Weights of a small transformer language model.
Architecture: RMSNorm before each block, rotary positions, no biases in attention or MLP, untied embeddings, normalized queries and keys, capped logits.
Training: a variant of SOAP for these matrices, 2899 steps.
Each number is 500 + 25 x the weight over its row's rms, rounded and kept within 0 to 999. Layers, rows and columns count from 0. Numbers have three digits each. The size before them is the row's rms in percent of the matrix's.

# layer 2 MLP gate, 2368x896, rms 0.0312, rows 2281-2362, columns 616-671
098:500489472523513536528501496516510509519496494497515476471492541509482499461494481479532468528487471497489494526452545520531478481514480457504511525507521472483473482449
103:503458472470517487480490496524539516500486461533550491502521448520479502528488513498550506506492532507547537529487505560465463478557525465483511513530501510471510496539
099:486515517488469523513492462521448541492508528490473484510436499508554502487484534470494481497505453485501533527496476482533516486509545544493494528456500496520466453483
104:455485474521526491491497471542511532511501456487525475501463488505504534484498497505508524485492522451555521494529539499502548492535474502477495495490477506485476495491
097:574514482496501507466500526450510547444543527504494501495520482479501516463526476508477496501505465483514507519503519502547497476485486537534487485490482518503439512442
089:499496473495483479512492521482513510507468512500440480513535488466508554488487479519464505491486513466487559523491520503485538491488467453439523504478504521503500508490
096:543469461487488480520491489489563460531510483520519516497487521515471512494483486496517527490510518464530519459545518473505484513518540487493517501479505451510495543474
094:530447495515530546449483485498504514473458515483485496499515540465460511501513518502462467449509494539460517484481529476517535543512471465494503529536466496474513533482
099:583525524515499474444496533472504459514486510501534494499486532493504521507517481513472468497495487511468458528486504468511503491492446515461497486518520464494486513475
104:487504497523508503522506489471516570542503442498452450471510502543473494508491487484481536562530519492510501529522459485491474527496545484513464468540533443468479507476
094:499438514499472510508499457519471511499532532472529457459464462430515480494526473493518482538536471518492534474505514458500481510457492521453499499487520506502506500519
095:460525469539488537509461505524530489473513510496542483492528507525509494479507476472483507484514509506486502538479481521484567504482544476513519552500524494508461502496
097:457487537506520509508486502476488477465521519491518467528545525484500455520533478501509526525494573458511462537531493487553516522521510527484498516487533531533517470521
091:493473473504524472496509462487510462501506466515494483483525505538463505490498517546517478512510500505530534480492497492473515466515484489449502480506464537483547461495
095:520515485527463488494469494522460453539470494522483507475495481528462486492489539512508516491498504525493476497517508534500497497519561505517461489533484508523513526501
090:464468535489502515453556546493523495505532506517467514517502464462510496524481520533528497516506530518496494495492531510542516494456527485511522515506478476537438502525
092:480462491560570541489550560465511543478501478497454505475481536546476431509448434493469503509483519499480532488500505462476521488534454532546488456513480482483490496522
108:466520552461482512539478491479544519484528534500473508551529518494458540467491521492493534487547519503506532509493516519513516481508530449478485498507489497469513500506
095:512489437456494535549481505508524511504511499504482491525501525500513511455525497555492452569501517493488530531479484539512466542505503447489484512507505473504519532485
098:506464469482463542501486503489524500506504515487505497515472472481506518467493565494472461507493489508509516494467474477515487524512479477467514472509517506485489515522
104:520486530484505491461515464479453487537539511528484501462533545529505507506480477501526449538495517519506515522538474514489468492464483497525488506451488522482498515516
101:506503509523519480478499552523508487493459495501476480476529483497493519554540526458517529500491509516541537536443506510535473511482435464493500492473554485484482504460
104:506520463501528491511503497476462466529512500518528516477478501532531493528508497493517486536493516505514526458498536477501487511504493523479512474472527497497496517506
100:510481516443492522493513526445497491481507486473442507526516526517483495495481473487467467528549473504529502500491523523456533500507522501458494482489457509431523492531
097:484482515485477527502459493519495496504469509543522554494516513500523483473502471507521483511458488488538462512496461520502530477454464484480508513500455511461493459480
095:521475523491544449525539495549530484503492518510512457527499447487489506497475465476486493484518471485504510537526502493478508524526469504448534540540485480479484510535
095:478519500514488493521482530478502468534510546481511495485489532519546506498525487475485496463487485527539529497501482539473489483453493485467493525541534472511526472511
097:462540526526524520504483525522487480427527478520537488457472462470479468509496524491527478497488499483457519465470482468463520493477522508472501498500518508512530502592
102:495531498483529471497503485507477457498494525475511492463526503511492492439504503557544517474481467509531460515483530524474480518531573502501473511542462521501499537490
098:483471496506495511515555506517456496468512490538515531493475500482540508501515497492533468538501501455530489542501515507526503501438523505513522496502491504501479498473
096:497519486502544508507522526455526539512522500481501535517477484476469459478518512498511528467521487524521513487477535451467539497476526528465539467508477519540521464483
100:491489489527448483521510479518482498474493498484526480519539497521511474503453468511456501519499449454517534513494484550526485487531506499461546476470524524490492463490
094:519453497514545505485459476467530544499501519540485475499519482424516538507498498471507488535525507518518480496492515521500490474536495530501524503516483533529519496444
104:465491553520496507484522476480433497491483466449551475499506500491480517463507509517447487500522536539507475435471558524503517481496487483528492453489498506517546509457
104:456520502528507467521510514533495486574509493476495509469485500489448460495490503496571474487482495547463471522492506498508532491483473501487517462468497487530511484487
107:536504540462505512497489512527553489457483516520517516527519480524505495497492506496486467502470477503490487524487512504479509492459531507500510523525472517495521507515
096:491473506486488526518467510477497473517496503457494439489482526476484480524497484540510487449513537441496515515491527515522468530440518474495486517513502482471516493533
105:442464482528488542465469519538504491482502492486466496493498549504522561486463471513516511507519468521513477519532511513494527499497557500468482581475503480519532551461
101:529495506539482458514465505475471491529483483492467536534561547532493489501488486477495530575475516485522501537439522509509490472546527538519508507514490537450428493471
104:554451540520517533484509531485475464473437512509492462484492511526501480470480454465464485519502511461518486472475492448494508522502472484524525519497515468475535470491
103:539499510471472521498443505459535481547489516465485508531548508546493522485525518526506506483498510528529525492523503531492539520479542555488528507458547493519473541492
096:477469475436512495493519504526487501511498500486512507474498513481492472511481497467495477494490550516490520468539514475510468483489501499487478497501514492526525520479
102:510445553473497480490440484444483483506531490504498494516518490492479491516473485513510513526504492465491483508522475520462495509489537495491495496517476465482481541533
101:516523482495485461562497508506450473515466515486506480524530484543472450466510529494517512497535507480518498489512520503476447470477496485514489470499464542538527442455
087:490530484519459515531499494516459491474485495478476531481478546507482460552501517476541495488520525522499525487508524500506485458521499472494468495458499547536489514436
103:502487513489518521519450523506530505496507518504519511510501514496504533510522537512511521478471491503507471480482523484505541532474486495460527504503535467486481535455
096:507557500529506488499503467472505472510489525475498493493543516471460515481506510537453516510514449470509545518506518454556503499501474471540489507533490495495496520477
115:473532517572506482511504510486500470541475476492520491420457501497532492485529463481533502487539489468492574500450527492509491488513449474442509446493469552506537538500
097:496485534474448468533497444477521513532531502513512479521534491559489545503525531509459474492464483525509485455528489502487505510505562493511470538495487522502521507514
097:458520495527506487487501460496496475527495511474477484491484533510469542484460488538494507486509489554490459521525468520478489457516475481520528505490464508522487475484
108:485543513476491528496507523480495482522512523449486475482511516541487452550532530521531451561560532547517476493489539447528482514520499498505525506467512521537494525478
091:530493496553502485537483527494489465482534479541494504507496524536510527527493498475510516511500491536514521535468498546525520471464492506487501510509506491497490511498
097:492513474498519539489544483471530495511465497536497506490473495526523506469504493496504515555510535529511481518480506492492505487517476512519501499492452513522487518495
107:466473515509499512490499522516489467532482534492546495475510509472505509537424519512470477543503528514502520484468455461472468449525477474518516509542500516527511470501
110:541514498492488505545510475461483529529494436465506460488491488498526484504526546490505535497532464493490504474540504543521507501520560535475487490463515483467479475519
091:507469449533489494518478490533464512552488485479499497429476471507509493482540465492483513487530543479501483495533466505501493506472487439500542497514495468508463500506
115:501489503467432523461511510488504548524491512449477509481466486511496490576512515493467522458511537507544542514529525501469444499467481497484478508484479486517509521454
105:509499505481503499501479485506507457514499498486483461507498506488509514478457477486483490461469506526515459510524507500540485549473516517532499482478508536491472525511
133:520506461515467549513519530535498532486500453492489486515481496472498495477505498461549480528497521501479493534538520515531501496539555551449457488509566522489536524447
108:478483518492471542512528524500523479480489491504514454497505521483486500529530501493485518517524508522507504488511479469472488504523543498534498525513531467554508525456
103:523511467509514498509516461490471526530509521493502542529491508489484474510490472518539536507530484490505482520481492483518497559503469532490498516480527535539494517540
094:473494503490522456490501509463533503491489515495515477495547474525475474518514520441543462459498501506527528502535509455541521450500453480522496520487504497505541514467
102:499530528482531562502513517478500517529495493498517464450521468467507440465502503547497459501508469526497518526520540518516462481500512469478465515471546507531505482459
102:488516501514447494498545493463484516515514509521491502467443517472453495489507490506524520500509481515514507461460550513501512530489519492459507464515494490537499510486
092:535506529551517517503473476516429426492491476525525482498532497473509469549497489533496470516482533473485511490459513477497466510476428487501515519447543516491558508536
119:509514510518516512498460458551526478535494492479504468492485467491474524541477504487517493472456479545489492512517509492492497529532500496462503457481495518533500474475
097:481494475476502484522523493501476497514538511553469522498524543480494510522536518506497448479476498512479462533449495491519499504479489512488493464508531488460510492529
096:441542501543503521521537534532493538485471524509525483502494504507485467490528520489502456488494508463506477460528470493500482513499506506453479468480496541544536477483
100:540498507472476508531512547501494530504532525496504488469458499489531477509494500521480529499528500518502498494484486500491525510539500507482477477490474532465506473541
100:524518455530528546480521526477519470497524515500494551527438453524455497484549480444504477499508485467483501519478510502512490473472504513518514491496524527483489527456
098:515501508495534530486500521500498498508474504479514554474473487449472501545491495525515449464525502506506482434526489459553543488509498479489505497479483509517489501555
105:509483516501533509502489483475496519525523518510492509547506483479484495503459517477534527497478475505485478525472509556526503441500495517460526510521502487538493492551
107:530478482521560497521453508525558519480523570526471490475498445512496472502546526489468471511489506487495522470498483506549444545549502495471497479495465499486501464517
095:482533473502492509514477532544534514486526492528530529495543527514525507510511522488490507521529554475524503490510509503459537518466482497544516500480497518493554507483
110:434513491533506465517450447522505456530520493482517482496514496491489508456471519464462485533431479545465537522517520512475540472503433485490504487521517482515491465514
106:550472485487481518496477465525473487507511481482512468526518500502477494522472492482546492526453503527490460528496455522524496539505454508438508519465460482491494525527
108:478472532460474499472533489539499477519506505518495518480475486521499516506495469524509503462455526501507510526504516486504515436503534500467522539540491471500508485496
101:482494498502518533494496497494513487456507531569534477479442502466476467476503456485453507504491492485513535460488536509522492480492489531505507503470487526504524524526
097:490550539522483533562480468490513497491465500488479565510513494506476477503517554555488459492431523589518478509510498494479463479527531496519492527484561469489506446497
095:485470529487500498529526478485506498467490481519502491517479535533502482525503510511514547523455542515536475521502525499492497507474485524510521501504521507479544455534
099:477483461478537471503545448490493448500518520491501496513499448491542539488466526501494510507493501487498490557508497525486484489537542488491472487466487476482544496490
103:506476499513481523508528529489535507440485494468488521554513493504521496515495468497502528487509462477530454519548545545479494476506511531517474497459513519516485510499
# layer 2 MLP up, 2368x896, rms 0.0314, rows 2281-2361, columns 616-671
102:494509472565529506519510509508509457458462501522502506496478503500457486469487523470522488563527466508510495500478522451472521515515506488487465496463514458537519465494
104:495508506543528492460518493469503495484477493475506513540469533504520454447527497539521516481507492515462507490500499449549536542469485516497482505471482485542504529469
095:486484469434484495545442499491469481532529511484487483496481489529447512497479499456553556485525511536526510525511541499512544497498539493498490454532507528565506487492
104:490489499474495469510467508547534470486519496492532515464524535557484483525529472513494508506500502482517526504481493483510527465526505461539480515518490468524461479539
096:487493515522525475544504499561505456518477460491520471490495540506496482493503531489508511506496526474463472530507498533450499483533507453492469539497513518508538511499
096:481491508482500482462490473511473483449514464523539493487464532515508430506482504473523430527500508522510475477501470481454493501495520544529491481512502525519482475477
111:483513460533466513475434501501465471483500479513498524527490487510501454528498525501525495505452486537458478448470520553492494467511485490487502504529535510469522453492
099:514505574473471489486486503510512480463500473496519507499543494495510487445492517505506465520506525511533530469444491544520481519514458461482535509524484503499515535500
096:450507501496526521520513519508495525478535484521515476472519494502507497511505517486503554462499500480527539523525491456475510477499468543515523476497450537488532518545
102:486470460539483489505501510466517549510491515492460456460501467523493491495490517497491537593511489518507545536505461508476513516495503464501480483519514453498454520482
104:461469523464486482494480482532488463471484505487524475471517472488509479485508501461504511488511495554511539510483494501484523476487489505499473541476527510496498534556
105:492478489543546494525493482501513502453472488477488506541553496514480537466491455503497509459491480513521518513472500506474514499474524490536464496465476520518528508498
099:481471532520468514511528468505502509532503466499525460486542548507520482471558514488488532516476557472503510499514537487533537523541531479508442504471547563522522493483
098:508531510481454518506488536493515542480548507494519548510498468476519515492545486529521517467506489525439437527515504502504494540492527504499566542488510479509471532508
102:506518489537478482483480509536519479539488490476515487512491489518465457509486528484504492531482514530487510478503524532459478498514522504562433495493508515515520524465
082:507551449543498496519474485488503474491474503480521503506508533529480460482526503494502499497478474478523502502528472485453489497561421518460511493515504522493543506459
095:482492472521520514504552522479481482489534533515489493522513526513476438478507464478475544515455526475468514495514494512499529508531486499525509499478508502551511477535
118:530486453483526517517512468513462449522465477519503491432537486513520492503474498568529504502441519463494467522511539481495509509484505503493525499490470486536532488505
092:551480511451507512498510526508538509514476529473470468497481513470479518515522481511484474515498538487535508522500552557506502499482503466479507514502510488486451540482
097:506458444516486539509523541457506482500491487516525474504513468508546480501520539532459496514540515484519488484477526508522477537507499502514469464488541491512479495508
104:496501521514493378481498469497548492499540498465528486519442453490540475520470514498522550493471510480442476524530514490512475470507521475485455494540489518516544448523
107:463507520507443552513474529496514530455514495504479496468494499466475507485506513484429496514468506491494483517516525508482453534506465477469477494494531524490555504472
109:486533513484495499487505482504475456454506488483455498502508462494502503474473500513482527510482502553476461492510537527508497505421524501473549437498470502526518492521
095:508491515458489543505504500436511476492507459448435522491492516550482484459526489490472440525527476503523498477512579537481547482519514459459502498491487495435510484524
097:489500484502517448503524469488545532495469507536498461494498535497474469488479503481480539514513493499441503472489513522520483443480525516513505503509497509516487486468
099:504461495476537445485504479483494518499475519518468485530498498503478496445483456491464466536479477498509499499493485495470521477537501472458525508521519486528508504519
094:509497504535498482533513514472464494547506501426501482496475507537532479527571471461506524511456477497502538490499484502467511512509516483499503520521517445495512487567
101:529471501477459492479465516489504530539537487480508540478529491505500528502494466491532494516516506498525512503481563488522465545552495521525541476518512518476484513463
099:484515483481457502512535538507490483496541496474500525479490481504513531466491518516510505537493481479516485523490546505458500483476520491494507521497454509497553513474
096:532475509487532518515480504486494528495544528454487491555529488509474522489496494467521507482512490525489518451514465513467520484525510513485519526470538514490577511505
098:477488445496484545529504506494474481534487492534502490486502513526484491479461518485480509491508525553516489475484533464479542483533509491499468492520486480535506520494
093:516516487467525533473505544478491477518461487557480520489478555507501509529484568459485508482506530500463527481510506462457511479477512491564460500515537483499471564531
096:538467479504552518525474486489561521523537532518520495521510483449531543539474492487476493507530505520486513483483486484503483520512480513519501494478499534496508531474
098:512525499518486516457483573549532523534548475493456492491455529461495529515506470473505518494473475510505486545505521532451519473520475489495490558510507550489477497539
105:549475510495476504497467534531518469478508507530462475484527473494485484474549520471462509485489481507454519526488464476527474510476499504547511551518496495494547501492
106:504529503472517479536526494507492504510504494499493493449511514519502552504523522522517461507500494495492492534509481529508485496470462514458478473516489481477495539505
094:501504474513522519498548494503493528552479457508524525483505473486543492479493477488514524517527452521481457499541514520505486506460501505509505506467463495508521525464
096:542469499461533529492540496522499473516440510508482500480509482512514539539464504502512508496514497509474530484497498491514478558524499479537499521481469490449543500514
094:501497517496545527488477502512533531427504498508550511488466460525516478418472503515532440484509501506475537424515497473486486551467438522490489469476531495501533514516
107:434501498539479495514522448478476537483522448482501497512513481468511509502525510513519492502495480485472490539510462548514479512516530509486487479521507537498518513492
107:530554467506506536476513523466487489529490515459468493503482531516480502510494486518514501512470529486529493473520552450517520521537464477588488508599455484504516486542
106:496557419526489477522511484528481473503480517505514499535489431506493495511535507463496523488497495512462467520503532495445497497487515491514504486528513460523546444483
104:495514480515476445464512506546541485494516491507478506464545516468541514526518518479476469503511543515513522468497496546491512507554477496501473538500471521501484518478
104:516524488483508469555489464524503538515478528444494505541424464484426516474516501513476518470519508480549520492480525485520468483494571550525536515504506489511473468522
096:465514490463452526505509546496515499485514486481439517461530554490520486519488501529538479461518499524491519474538532485508505477524514500522497479494478519491505508455
099:495513515482503510495472523519472529491526509506479529491475486489490517489501499485556488487479514483519474485478492506513533513525478511477545517470533521506490540485
101:546447486489479476505540506516481522474480492532477546539491530527496488496484520530478541515493491524499500470471520527549499495484465555473526453501499539515514487493
104:534454481479528519486441534495521517496501518459516498520531485463527521489551503487445500458460516499512468507518468480524509485499535517544489478485476489503469513509
099:499495543501509535474519496468458522538514479539542536507494500536513511466532488455473459516481488523488525500510457504493515464471547508469497515470505492444490495542
094:505503502522507492508490490495502494457459492496506519496521506518511528490477517512493485489528476538493457502492528496455486498487507455558498517504479486518517501495
114:499532464500468517525499516502489514537492529472482493516521509556509509503532524497531474547534530543489450536530540474530517528505512482540505502527548478546497504489
102:474481519492477492547468515495488512503528473494500458551508455532475504518483545499469490488511506507531466516530474522463520510474475510483510502487477502517472473497
102:501506513507476482514506479567448485456554523485500493507498524495488470509538523483507476466493477494503502503481550516477492510569512491497511505485520528464482481501
105:446442565525516508496474556487479460532518501513495485497510487510494507499476519482471536507490460484488505499526500482498449499488448525513513504549507505447541503463
107:485484514536487471459484496552540518516530509472504524475472505518501524497466507510518501520487526529507462508464509503486482511492469490507514500477558511539526506467
097:500500443554478486493500501495475503516516524475487505457514532507456480508548464441539544493501548476505448510493480499520507516495495498498516477509512505501479502513
100:524478536486462531494483510491501491486520481522518496495543488492477528516468515507483486525499464498501509481470479531543493494518532526496511505523473530437530509506
092:520522530486470486491452525535473507505466505503476476472487513494529516505479496495468482515479506507516481533493481521506494523479495502594507478476484488519473495536
115:474511538466505457490481457486509476509544549497475472496526448517473526503478503542519486474489514513473519491526515509467474515470482471508481493500474448519517521525
107:506522507504476509535498559496518467535497521490521491501537499473508495493518496474494514515527492547491497497527458503467504480512516500538515519513509483511476527477
099:519476577517521485476455526503483520465499502498504518434467516500572450491542531503487512514510525490492483456456510550494497472498467556481494515479522542491483510482
098:503491494494482485490480504453500487507482516492519478484527452532499444467476516475532503455491539519492533484528485469460486482509469489486497505459489509470490508479
103:483449490523515437516499477491460477470501541518479505529481487506518499535478540512520517486506482514512459460479479485515513479552537534492531550500462470510454484543
096:468496512538460509486555492474472535503488515518494483456445502491450451500534484527515489502521512495478509470498519479517550503486525469478492487507454482519504491482
103:545520521519504509482539515467510506464483494502501501439512546510487480487536481463505540454505501512504492518498502550530510480509504501520473526509480502510489524489
105:473512541511480504480529485447546503480534508530516507514521526513483540479522500494469509556530489477491504440518509530492482448504500498506507550509500459458499499494
097:498488496479481544509443515509469430479527508511506540506522528480489537527520529497502504537527473518553504498487535492533485476520483488503462499511503495498522481505
098:477490532477493501490487488519478543498502521506495490431488547501516488473523510485484538503512488540487483510520474478509459522531451491478519452485517492538524518472
097:495494482489487493484484555476525523541505494505522502516567480489478457494509501504472499494463494449508491549503494469476466486473508491518509512477454498502535508489
102:477519460490538508476545546484479487513560525485491519528509488524450507468510471454482522529469452493457536505497517518480492496500470524485527482502517518501541535511
105:495532494560516503503546475474480486503540486493514493489537525477488508538491469482511491519497505504500527489487509509484510522552518530506543497543489534504481522472
103:488519502497507482497497510535488470466477508472542487529493501510513478492488512545489532500549545503508497474564531533510542509484481471514480475504544449489517536473
099:533495538510531451498484498497485556518530539540514497487533515463492478477518483478450535493487507534507475531476497475492502526541493504482505504489494509528517488517
095:514491539485501523507516489486468500476506504469457496508468511474464488495508466501492492475465465561478490505524483505523448523517526536488474536505512501521500490506
125:526533458538460475498534517490450520534464464558481517482481453495475508501511511497530525470546528510544528506502469527508476503473488504527483494502488497491547484466
104:494507532474489517488509515509535506513504449490458481458526504480449501561518504504469481477523532488466512507515497468479520506556473511482474515538495522514478487518
101:485473467489467531446523528523499510506474485503478529490475507516512467508562479521504486492486507534532487536500499544518490466520500480473511513520485515485475495470
102:492493487482539478519528482524520471476518552524511477496462459485499469533502503475501478491485463478501504464468500506515506530514497512496504496490434488506493509516
099:501510488492463481542504491506499506491490483499475566534517475507510484524483530549474460443449509554520467519482452483491476468500547499485497518511519478519473441493
100:497499485509519487468510468518512538551545482486531525507510497504516511528511519528453525544508514507503490493516515456516497466480507476486526461484496554502479507513
096:501475502538499510502475508502481566480483464495490500500506497516495539533515523507537538485464450481505488528506519459540470496461464469519500472488526606489534536487
# layer 2 MLP down (transposed), 2368x896, rms 0.0306, rows 2281-2361, columns 616-671
101:446503486498492486482494495502489522434494505504484486519506493485544497474469548508512478467482513515484504522502517491504512493505523524515520486537484485492498494470
103:507480540492501533467526497449506503495532481488493514497518534498514476485497490507509495498463514494512480510457550480471548498485495503449511522493490504482495454502
097:476506497493485526481463515492494506483489538522500479510436537515444536477472508506495506437493497497518478514548507479496513519500497535503543495487440505511498471490
103:465502454552512508499499463511486454478489510497522509492526516502460480525466517499549548501508472480517495499498510494536492501518555474473501520542455480570469544505
103:502509464511495488520538502472531489521532520491492475475548518493539516470505505446530493464479513504520494526522521552480485510500450503510503484523516543468553496487
099:510468494493482439504512484487504521498525536507483498552498564476497479541480483498472525488530532525532462508480549520505524498416469478444506492493513477507529477469
101:486548491537534464551494484480471501481547516517482518467511464490497493476492512486476493557458507530455451490523514517508507511483493459499433458511496559530451485476
100:546520490525513528490507484507439502520518465545521562488508509497513486518481486509496503490480473535474495492494497494492444474496542494477501579525503511482494484499
097:530470526520472541458455492500494550511472506540513475512531471524504483473486495523549511482482513474517482577458503520480524503487500509522480525487486505525525511433
100:475484503516538481496501502490469532510478510503533471531483487468527505521514555495490518530513403479510468457484518534469465481503478503530497510470509471479500503521
100:529472494498525525487475483482467514540521520482545442514518490468515514483497523483536478477527465525470534500510519513526488493477505505450466481443496519485488537528
100:523451528550493522516454511516463487469516511528489525502548492495480476491498458457506500477482469497475533496501484498473523513520497465551483493481527505533533485569
098:488490526483543504462521483492505540532495455531542482534543512487509458496498510490491531443505474489534475532522516497508503497502553523508477472461482521459509529511
099:519533481481505534512495499468479532484516495483513517492499503459495545559520506524503521499475502508502490508523504534484486520531501500507493527493513513460500492494
102:520504506478534466508538494529513518490504515459521514514489508489518537480518511495474491504500483513524519497540499497527485508493486513504476505487513532511473501449
094:480505480542534464486497481512478529462459495477494467507505529519469488485518484486501471451517518504502491497495490486487525458509512554468545534517525567503495507510
102:501484493498478533516492511504475478485496510508475499504510458516505486503496428530515487499529540478519484501501489491483538580505526497479481455495545536525507528496
104:483488452534526514533443514529468500515467528490524508462492530482432485444473463529499500559487474512474492515460509514494515556497439496532456500524482480500474488528
098:519522494499518548537498501493481528495475511541491462498528497458532467486503492458500455510553467484473592530498517497481485531533492488499473486541487506438513490467
098:460519510466495508488449498487486495482490478479485508476452483517521477478499539457469486560471513500489554535504507545489498486517527537480502481515496472550547497481
107:499475479489490456476494470490483546510566496465531535502490508509514516475474451527500467472439468458486513510507529491457456500488539482511500539487488560532479511484
101:504501535491511528530496526532503482454489481460520484495505435521472499531509473437494499504468467492457492498477533491485519513483448512532487492502492517510506517488
108:515527491497510477579457540528479468526479502519541529511456449514505525513496489487533570520471501524462521500491492501528504536539521498498531487492454518505540465533
102:487474473481527501486527510480540513496474447444499502508551471505524485477463480508530456534487503512536478507505498501491581466517522505477506513506486517471490494557
101:465512490517484501500514467541483528534477498494478452545479542541472502550485479482464494532506498491517467500542510508532474457501512494505506485448503491508474537508
098:520479516489509518483506476480538498532532497536502511481487464511518447508480517512470507524467515522514502508523497503485452471495547526509462479489516506498491475498
097:477529507531531496515444477472466530565493462468456532501474531468547518508510482521476531481474489499548527484502510497504494508521511459506506543466466499444530480542
100:495506505446504498570517499512465473539509547506485551531491505505502522468501509459505457503521525479498530508510514538528465470534506485544512504500533522492456472452
103:466500498504449477512503546525484483510495521496509463498446488479483480534538512506528499479553473494526541490522496478534486502458517501475501525505496534512516523442
096:498493500477517488498492492492489511524548562475513494549484532510519482542522524497481506477516494482515508486494446515479509465551462472472480493528528474507563504529
098:512491478478512476498475481452520485497475497513536484484538503475470517471520479503529527443481481525538486480473500479477551499521488516530550496472455509504525543483
099:496530498452498459492472452494498502485503464484526517476546518454535501506516461547517446496527498528504506500513499542518518505544442529486561512488481487475470493502
094:493458489492475512518504523510514505474528468513524474465503500527524512488555523546526513483507545526545490534496544474528502465504515519507480538502490483505503460502
101:518495479482512508532527535526536497532499522531470473526491517489524499471479500501487490506499506461480502511485495480486527513520493499515484540531512503471449506486
106:512518513511520452479496502549509469532521519534493470469489512503489488509497509512555522477511491520492473521538492531534526510516519506528555483525509500461504474496
102:509457486516492500468484486522533530503537521547507529482521592526514494526467500518515484513485469496480549536530539490481511470513487458487506483450528470440500499542
097:543511479486521523467492505481512482500493487481483515512497427504491512474525472514506514491536487504501512515501524534492533492516518470517499516501468494462509480481
098:479504514482534493495502525501499539460500534488496556517529527464522516476495518477528515472494502509519475472546489515483505513482495493492488514484500481509534524495
100:485431551442544512519535488506517453492481474515522484556487481457503498521476545522506464473514503495494497482508488482481494489443478471511516521479465514490514499458
109:478506532493477476510528463475483530536475468515484505525525512479523492522497512521514511488490493492493504503495504483493516536492512487493525502464470510522498472476
103:511514476523460495487511529489487477520492467516489467520467502507529456509483519550443488545479491498511496479479513521474500498521462511486472489468474522553493554510
103:464490458514463452509495506497542485527520458466515481546478517515504479544494475516529452506466503537477460496514500527456511507481503505488488456538487546495484508565
102:502539513489486513461531502498505501491470517477534519505518492485521489472527494459519515537528524523474473498474483479492569476497505505505504519503456475532548492504
103:515493520478457533531526506519506526481492495504485471509489539487482507505523438478479511499499503506499499539497483510504485501519510510491538547548501467507531485510
095:533518479539460496469516514474491554507543493481518518481518489499503454493533527492513489472513526502511499489489499496505563487509473480503472436521493535489505540522
098:496493532500502522486505484523505518526499532438513514513501474545491519507493505514558489507503478493480486516517533493473531490482505517513532484469517457482506517513
097:492480508499508528523489534519462503517485505516502516498508484490550536535528485545443532519478533534502516526473487487467470500517483450511490490475493510500517450485
108:473536456496499549459502535539525487475453453521509501523504558487483511511519492497509473448484513502544527483484523491492524451461514524508497473518486498522509483486
101:493465478501499512543500516483550506494504510477481491476523524525505496497486516554500495522545506484492512493515500499534458525515492485530439502477547506508499470523
096:511494463514456533512506526469512525550493535503519493496478494499518505512493511455555505500481537518520508536485427499487527524526508489472548522528517548524490470489
106:509488486498486503527516466501504497474520455480487503484513543501485460507533545526511549525601544526525531501503472484525471521484541487498478481517523495517508498476
096:518539468523534515513491513513526512505479487503488493514465499494464516528492483517514472513506500483519523523520499499466520526554558536502508484527509501488513462502
103:492490487507508480508504540485477514474518470489477522491519507458452509491515471471478465506491465478452519497504509526483496493460481519505462440486516493444488524521
105:439462526472497499471487494501502499458526546481522493480497568494498513507443509453497521508520495482505499529502504516509493501526482428471496487486515527479492550485
109:506471457548470495476496497527503503499546481512488517494543509486453489495447512500545516495468503507512502509526493469480459502518458537481504481509520466562520474446
097:524489478505528500488487471478433510530522452501471455473508502521537451515556462489502494489467538556503461507527543527489509506478494452533499517480480492495551499518
106:489496481528502496505505516489526497506472526477483489474488534495485490487509498493524472523520460497481492511497481535511531495505509549526541479495519548513509495502
102:544485505471507515512486509526489489485487494498520469502490518517483493460517500503455523533470526490543531512523463493542535438510452545502479481559516484504470501484
117:516520517556512469479521466447497490478505468506464497509481505443525513506493493445504505517507495514505475531537468480510503523508482518500471519476490508508554512480
098:497491483497474513518544535479494490488502482480501494496520490472502489491547499526546536525540507529510478496532473501509501522494516507498490473489509533506488491534
100:497486521494495476503473499471498473534473486501546489505489542518498484514491510494476567506509504471491503469496479522483536441542511515460473539480514506517500488505
099:462490481519459502531492483501476533497488510451462487509455497515512506508513496487535491545547496467528499483521545504534489509538476508513514536531444516503492484505
103:509480561479503494506508497489507527527471474527474462469485476465497472477459511541488515487507516474498479478522490497466487484480485493488462502484481543485514499544
102:488475498477493499509531473488450463490520511553481450523472529452510511534495511507477502460479515490504521478492519501459472502522491502490507505513481524488528520495
101:516509463497486524529522491494521523482437498488487534497504500489489545534487485471542523508489461477500485494456508525500502467471496473530532468502514500483479513488
105:482539485462517491475499504471526514552501463545520484522510470461521514536512492521497536499498523511473524500565515455507501473519521431510480487520497501487489498456
100:492510491461494488569473469493509538493468485458545457507499510484497445523493537537553535478469523516506504514525543467465522524516489461531503568569515508492531545475
100:487518513502502519476453520502498511523510462433445486525487452497509496530448522439475453521494505508479483482504543474494512505497522460515504497475466499475534504479
101:538487500522482498477482549492478523528510546491496501484537452475503484496512545534523484460489540508508480523490512521502486490478527486516476515487537500521539504490
099:532526472481475504520496491506572501510480509524469532479475509513525457478479487535515475496509484528488508515492523499478482507485514474478495501523478510451449502508
102:531511503492500496512501504480432511498511508502536473507482461503469472501509481517520471511516528505474527563485519549472493528530474503498488493508513493463514510502
102:533528498542479471526487513540512496471510559450499482513461493491494541464496525532515504517491498507569502511528479509531505536511497508527523504503517497495497519488
103:552510503553546501523497488456519514506469523496504519498509521492477447506529554492458462526478545530532469506492499485461494517518497538519469513481502513468461522505
095:514505531474466511545512495486462497495488528487524500514503533503468495497447456511495542485498477475516515494514492501487472503509529544505485526480461469497492492539
107:510541478508474485526503501466487472519509515483494490503497485499452516500506489475543526533516487473527505483514462465502501499481554554522514543497523524491508490514
104:529517522533489497507524495468463491513515516484436497491480479471500481505546489482532510463532523490506503499490485545446467463469506525528474520489509521536473545480
101:524480491510496498529516541482466513498536487470501508492529482476440489522539496528521532485502506479515527533511534484511475513480487518497506463467469463482489524497
104:459527524498524519517490475463508497540532509496512508531469493518441508522486517511478491488534459495522475535442481517481479486525507492486511519462458485531447485498
097:522512471515488503506478478469529495512507481493451530516521491475529533563495526558531482515467516527540500483540486499460482484502523526495456506471532470500496464525
101:531551522524515513485455470482502465567496509468485541526508476488461539503467482479504494497501452506478480475492450502539462525485485502474495480519513521486514482510
100:492502481517545507520472472478538494506517522528514510502484473470492519498522549511516475488520539500481481493521482485457514458490480567483475519510478510483513466482